python train.py --n_layer=12 --d_model=320 --n_head=15 --n_kv_head=5 --head_dim=32 --d_mlp=1920 --vocab_size=2048 --activation="geglu" --norm="rmsnorm" --norm_place="pre" --norm_eps=1e-06 --positions="rope" --rope_base=1330.0 --rope_fraction=0.75 --qk_norm=true --attn_scale=0.177 --bias="none" --tie_embeddings=false --parallel_block=false --init="uniform" --init_std_qkv=0.0349 --init_std_o=0.00582 --init_std_up=0.0349 --init_std_down=0.00291 --optimizer="muon_variant" --lr=0.0016 --lr_mult_o=4.0 --beta1=0.95 --lr_head=0.00573 --grad_clip=0.5 --warmup_steps=113 --schedule="wsd" --decay_fraction=0.763 --decay_shape="linear" --final_lr_fraction=0.02 --batch_tokens=[65536, 131072, 196608] --seq_len=512 --doc_mask=true --train_tokens=875000000 --steps=6915 --dataset="wikipedia_en"
Each number is 128 + 24 x the weight over its row's rms, rounded and kept within 0 to 255. Layers, rows and columns count from 0. The size above them is the row's rms in percent of the matrix's.

# layer 8 MLP gate, 1920x320, rms 0.105, rows 280-299, columns 0-159
size [ 98  96  96 102  98 102  95  97  99  98 103 101 102 104  98  95  98 103  97  98]
[[143 133 128  94 146  85 167 104 182 132 172 120  90 133 130 112 101 122 164 140 182 120 160 127 134 158 133 119 139 124 113 116 117  87 101 115 157  95 108 126 159 141 108 121 164 134 131 131  90 103 111 175 121 119 179 127 110 147 112 101 101 117  86 133 144 151 129 141 147 140 159 147 124 150 105 149 139 129 172 103 138 156 100 118 153 147 119 124 155 139 141  90 128 128 161 117 115 115 109 100  99 158 139 167 125 104 132  99 149 129 165 142 121 116  99 151 111 110 146  76 110 156 132 125  71 157 122  98 116 133 108  90 152 143 121 139 108 123 112 136 145 182 110  92 135 111 100 159 142 148 133 138 148 166  94 158 126 159 111 160]
 [135 119 152 147 158 104 128 146  89 169 119 126  88 155 139 109 138 134 148 165 129 142 136  84  95 104 195 146  88 148 132 109 130 146 155 130 130 144 140 160 141 118 119 168  92 133  96 160 110 177 159 151 145 114 126 160 137 104 101 139 167 131 155 189 147 123 112 172 146 132 142 136 123 129 108 149 113 101 105 127 180 105 109 124 146 105 121 110 170 162 113 126  76 103  81 119 125 161 138 145 169 122  99 153 149 126 172 150 103 113 108 156 101  87 115 146 129  98 137 143 157 164 141  86 114 121 137 120 119 137 134 162 107 114 135 136 130 134 112  90 130  84 129  88 160 112  95 123 137 132 101 143 123 107 103 156 187 135 115 148]
 [ 99 125 138  84 128 112 128 151 157 104 142 145  58 144 101 138 158 103 117 143 147 166 144 156 133  65 123 187  82 133 151 143  95 106  97 139 116 104 172 163 131 163 149 133 161 140 118  66 139 116 113 136 114  95 136 141 133 121 106 156 163 119 114 107 144 137 137 137 170 112 104 138 154 144 159 163 118 154 123 122 162 106  89 149 126 118 146 109 129 155 179 103 149 148  79 128 131 132 131 116 144 160 140 143 113 148 149 134 118 159 134 126 102 174 152 161 118 119 133  96  91 178 137 115 130 130 123 162 141 105 103 164 109 127  89 113 139 142 165 178  98 135  82 102 100 132 104 134 158  98 108 138 150 139 171 108  70 135 137 163]
 [130 181 137  83 148 149 113 102 100  53  95 139 152 156  90 150 154  97 119 123  86 129 115 120 132 139 104  97 127 138 153 118 126  98 140 132  93 104 140 135  85 135 105 133 129  88 178  94 148 149 126 181  92 185 138 108 159  99 117  71 138 133 154 165  80 126 138  87 164 131 150  99 129 121 131 131 140 120 134 107 161 120 153 108 160 113 107 118 130 100 137 152  86 151 144 145 102 111 158 102 133 122 111 118 165 109  91 113  92 104 138 138 162 124 123 125 127 136 140 149 141 127 122 122 100 171 145 122  76 135 102 165 142 144 134 144  96 161 146 124 117 138 182 142  84  98 125 169 100 136 123 124 107 117  98 143 100 131  93 171]
 [133  99 123 127 139  97  90 141 131 132 149 148 170 151 150  93  98 131 127 119  99 133  92  98 176 164 143 135 126 111 108  93 127 157 165 124 113 128 156 121 104 127 180 146 126 119 152  94 134 113 101 145 131 143 108 110 119  61  83 131 109 127 109 117  87 148 110 107 136 146 154 115 135 119  82 153 131 161 175 127 126 101 130 141 152 126 146 140 123 108 136 117 157 130 128 132 179 122 125 103 106 123 130  62 100 124 143 131 120 142 159 146 127 187  73 108 142 110 136 138 133  99 137  67 138 127 137 103 103 137 124 165 119 113 146 128 162 145 127 140 141  80 131 161  77  81 124 145 142 142 104  84 127 135 112 154 161 105 126 120]
 [150 128 109 115 158 124 158 162 143  92 216 120 117 148 171 185  93 127 119 127 148 124  83 119 159 112 101 113 146 133 133 114 115 121  88 162 150 108  87 106 139 104  96 117 116 111 122 118 171 103 114 153 115  65 115 112 154 115 150 112 119 138 131 124 114 134  99 131 142 155 146 162 131 107 133 101 166 156 132  68 112  87 154 134 115 155 140 134 125 125 107 173 140  92 130 175 170 143 129 147 147 142 148 100 119 158 170 167 128 171 167 102 121 116 115 162 140 111 148 134 126 131  90 113  97 156 119 114 105 155 124 129 114  95 136 163 151 156 124 158 105 126 106 119 152 111 169 153 109 139  92 118 115 128 145 142 101 143 123 107]
 [109 121 116 122 148 111 114 155 113 142 118 130 103 145 117 110 129  88  94 177 144  86 109  99 114 117  91 118 127 105 115 103 142 153  94 144 120 114 163 117 139 128 145 109 149 103 102 131 112 149 138 157 123 132 113 104 136 129 124 159 108 124 110 161 123 110 134 177 140 134 175 140 144 129 102 191 137 130 134 100 140 170  74 109  99  93 121 134 150 109 130 109 161 155 123 123  90 109 149 100  84 142 120 115 140 115 134 122  84 135 135 181 141 120 111 127  82  88 127 105 135 154 147 114 147  72 150 157 150 160 132 140  95 123 103 118 118 124 122 117 148 151  97 114 121  97  98 126 103 157 136 121 109 142 119 131 140 136 114 112]
 [127 121 134 135 118  97 113 159  82 120 147 158 139 130 105 108 139 171 123 186  97 134 109 110 152 101 154 156 106  89 128  95 157 125 110 101 132 151 137 162 140 116 110  78 130 113 123 145 136 146 114 122  80 168 122 121 125 119 127 115 146 115 121 136  93  95 117 121  97 137  94 141 124 138 135 160 133 138 160 120 128 122 100  81 101 153 135  98 102 165 142 126 144 113 135 117 120 142 122 149  62 135 119 135 132 116 123 129 149 143 100 124 161 148  83 143 144 147 180 180 147 153 128 116 138 116 152 185 161 106 163 157 107  72 107 127 135 158 150 113 129 131 102  96  91 153 126 176 105 124 151 147 147 150 130 119 165 102 126 128]
 [146 118 136  95  89 110 137 108 109 153  99  91 131 146 162  95  88 127 103 193 123 132 168  97 167  90 133 149 103 124  97 148 148  83 122 129 144 144 135 155 114 139 105 107 134 112 184 114 112 126 154 138 166 130 132 127 130 135 156  94 122  95 139 102 111 132  79 112 127 161 144 149 133 155 187 131 124 110 126 101 160  90 141 129 104 131  73 149 128 108 111 115 154 115 107 122 124 108 142  95  98 134 110 131  90 113 115 110 150 112 157 132 127 132 125 109 131 146 140 124  97 110 126 140 140  86 163 147 122 126 147 152 133 117 138 110 124 154 119 150 141 146  73 166  65 139 128 148 109 140  89  93 111 155 136 147 121 116  93 121]
 [ 57 152 132 107 144 129 149 118 132 108 140 152 111 141 106 186 139 143 103 138 148  80 132 135  92 124  95 155 138 146 108 111 110 133 156 105 166 115 177 125  82 112 150 123 139 105 110 123 142  98 152 148  99 163 136 148 135 112 126 151 117 148 136 126 101 152 124 121 116 113 116 114 108 145 148 131 114  86 174 155 127 115 119 109 101  91 121 101 113 140 133 111 117  99 127 138 154  86 105 120 119 106 148 102 160 140 138 155 145  94  93 102 105 127 127 157 147 186 145 146  91 181 162 117 173 156 106 176 111 126  88 122 119 104 148  95 113 136 140 160 174 165 139 136 119 132 178 135 114  92 139 114  82 115  84 118 141 132 105 124]
 [101  98 158 137 147 118 147 103 146 151 116 153 100 110 130 144 142 108  83  72 152  95 140 143 126 155 126 149 142 149 119 141  82 110 134 132 115  77 149 112 111 114 142 113 131 117  94 127 123 142 135 153 155 114 173 137  94 125 148  99 113  97 135 120  90 139  92 164 149 106 105 132 119 130  91 132 146 125  78 119 130 124 151 135 102 142 159 135  91 109 172 124 144 157  61 176 117 152 129 191 168 111 121 136  95 125 139 129  82 125 183 157 135 134 158 156 161 123 133 128 127 136 117 120 118 157 132 138  81 129  90 103 140  99 114 134  98 167  80 174  78 184 147 170 136 134 164 110 128 136 125 138  99 136 136 114 114 119 118 139]
 [110 122 148 145 128 106  93 126 137 146 135 145 141 169  90 110 129 113 168 164 156 128 109 110 176 120 168 115 170  94 145 140  72 123 166 140  95 132 158  96 132  82 150 115  80 112 144 164 141  74 160 101 143 130 136 107 118 127 151 139 120 142 122 124 117 107  98 127 177 127 120 122 137 114 116 100 123  71 150 104 133 125 131  96 103 129 137  82 150  89 136 122 111 104 126  99 138 146 108 138 163 152 123 142 129 136 129 134 106 127 152 136  89 118 129 123 145 153 138 163 121 119 120 100 106  84 130 119 101 117 143 151 124  78  94 170 160 138 158 151 166 201 144  74 110 156 187  85 177 109 117 137 113 183 141  92 141 112 114 105]
 [165 139 159 126 113 123 146 139 159 145 108 182 120 150 155 103 140 146 168 113 139  67 140 143 175 159 115  90 113 165 143 116 142 177 137  76 122 133  94 125 143  95 116 127  90 115  95 130 111  88 102 120  97 122  87 149 126 135 139 121 118  98  69 101 139 141  95 124 139 155  82 159 114 129 167 122 144 142 140 116 105 130 129 124 158 106 139 161 178 151 107 156 126 107 123 133 182 150 120 164 105 145 162 136  98 116  92 151 123 109 148 145 132 145 139 138 117 108 137 125 122 185 160 126 103 130 143 106 129  96 106 152 102  81 125 120 125 152 142 145 106 113 150 118 114 146 148 105 133 146 128 111 110  85 130 146 155 144 143 136]
 [114 140 144 144 100 129 109  98 135 103 106 119 144 135  92 126 146 114 126 100 113 134 145 123 146 155 191 112 158 149  72 109 131 135 107 153 102 116 115 108 121  94 114  94 118 134 159 152 105 122  66 131  88 154 174 112 195  87 164 103 158 160 128 149 110  69 117 106 143 141 123 112  86 109 166 159 144 122 149 179 134  87 150 139 163  87 129 145 134  70 131 143 132 118  93 145  68 115 161 127  93 128 179 116 132 131 116 162 138 146 156 114  67 141 155 167 169 161 132 158 106 124 155 152 159 161 105 111 100 129 126 140 132 141 163 136 100 161 121 126 147 123  83 135 133 114 124  92 136 182 144 126 122 150 163 109 105 134 139 154]
 [110 119 117 109 158  81 121 134 109  95 105 147 154 104  97 108  93 117 168 114  98 105  91 152 152 108 101  97 113 166 115 108 165 115 112 126 109 159 105 127 107 101 119 102 124 120  81 183 124 150 128 139 113 114 120 209 166 166 128 142 149 120 103 122 124 145 124 118 133 120 134 105 128 164 125 134 141 177 121 108 104 126 155 124 144 129 130 116 146 156 100 121 157 125  95 125 117 110 131 113 135 112 140 138 107 107 165 135 160 111 182 119 111 128  68 131 142 107 112  89 159 140 125 114 130 119 101 165 104 155 173 133 117 100 117 138 162 121 111 106  97 167 123 128 141 147 114 179 120 137 120 104 153 155 123 142 126 121 123  91]
 [154 131 148 129 142 114 121 116 144 122 156  96 144 167 122 127 129  50 102 167 145 130 141 116 151 143 103 132  97 144 173 178 121 111 126 134 126 148 149  91  99 147 129 113 137 115 100 136 193 116 109 143 156  97 138 132  97 126 109  94 163 156 114 144 147 153 127 120 135 139  92 120 148 125 131 137 147 168 154 137 127 130 135  93 156 139 132  95  78 113 157  85 100 155 212 140 119 122 136 140 125 154 152 101 169 132 139 101 119  80 109 138 113 111 143 117 102 145 129 147 145 150 155 139  67 134 148 136 167 123 134 107 119 112 145  96 138 149 115 143 108 138 141 159 147 136 147 142 152 188 128 129 161  90 114 155 157 111 124 106]
 [134 156 104 135 104 142 113 130 120 142 139 163 110 148 164 125 118 149 159  88 101 106 136 123 118 123 108 160 157 142 129 138 121 172 133 107 151 133  97 124 100 152 105 154 123 147 148 120 125 128 119 116 132 177 136 115 158 127 127 115 118 131 127 146 114 135 109 126 143 127  92 129 152 106  96  94 144 125 133 106 112 139 172 130 129 158 126  83 101 164 125 117 128 113 131 155 124 147 135 110  71 123 109 142 156 113 145 105 116 142  80  82  68 170 103 128 137  91 119 150 125  93 135 162 129 173 130 107 164 134 121 118  87 130 138 137 134 151 129 141 112 134 128 103 129 150 164 144 141  97 109 162 186 152 162  65 130 146  64 151]
 [135 125 111  96  79 160 141 117 100 214  90 142 134 140 134 156 131 126 154 115 114 105 112 138 141 150 109 163 100 143  94  87 151 146 104 130 106 118  77 129 122 188 153 175 153 158 178  87 140 118 131 105 141 133 105 125 151 150 151 127 162 135 151 145 130 128 115 130 118  99 140 125 127  83 126 118 127 108 111 135 136 102 118 118 131 130 140 136 134 127 141 116 122 124  91 147 133 135  93 109 179 136 112 119 130  97 135  71 117 135 174 133 164 143 157 121 154 149  95 160  99 113 133 164 135 160 144 109 126 127 116 125 125 131 124 114 146 119 110 130 133 141 135 139 150 109 100 142 134 122 106 121 124 148 154 104 148 119 160 117]
 [157 127  94 114 160  79 114  99 157 141 165 114 106 149 153 127 151 146 124 128 122 152  86 150 156 116 104 126 116 140 160 122 133 140 128 157 128 105 140 119 119 169  99 132 128 136 123 138 157 140  60 113 138 118 132 131 116 119 155 165 134 176 127 115 101 140 107  87 160 128 119 105 171 108 160 141 110 120 116 127 147 153 169 170 113 153 159 150 139 148 136 125 100 131 152 134 102 149 140 129 129 109 116 119 158 134 142 103  92 160 191 117 142 149 179 123 127 132 148 140 138  97 153 105 102 125 124 105 166 138 139 102 117 148 144 123 126 126 149 122 150 146 142 109  82 121 132 113 140 151 123 146 139 134 121 153 145 143 171 115]
 [132 122 167 127 132  78 162 109 131 122 131  85 122 117 141  95 142 163 117 126 146 122 165 125 112 139 120 165 116 129 152 107 127 111 132 147 131 130 140 152 136 117 120 140 134  81 152 101 145 137 119 148 116  70 120  84 116 171 115 110 165 151 138 135 135 122 141 130  94  78 163  96 141 110  98 124 102 152 153 154  99 123 123 115 129 122 128 156 175 137 165 144 150  71 145  97 104  85 120 103 119 113  87 130 150 148  98 155 136 134 133 145  74 140 105 161 149 141 149 118 114 109 123 134 131 116 119 165 114  79 122 122 158  60 125 150 100 141 128 110 118 141  64 101  68 128 142 149 104 141 112 113 105 101 110 126 133 164 141 131]]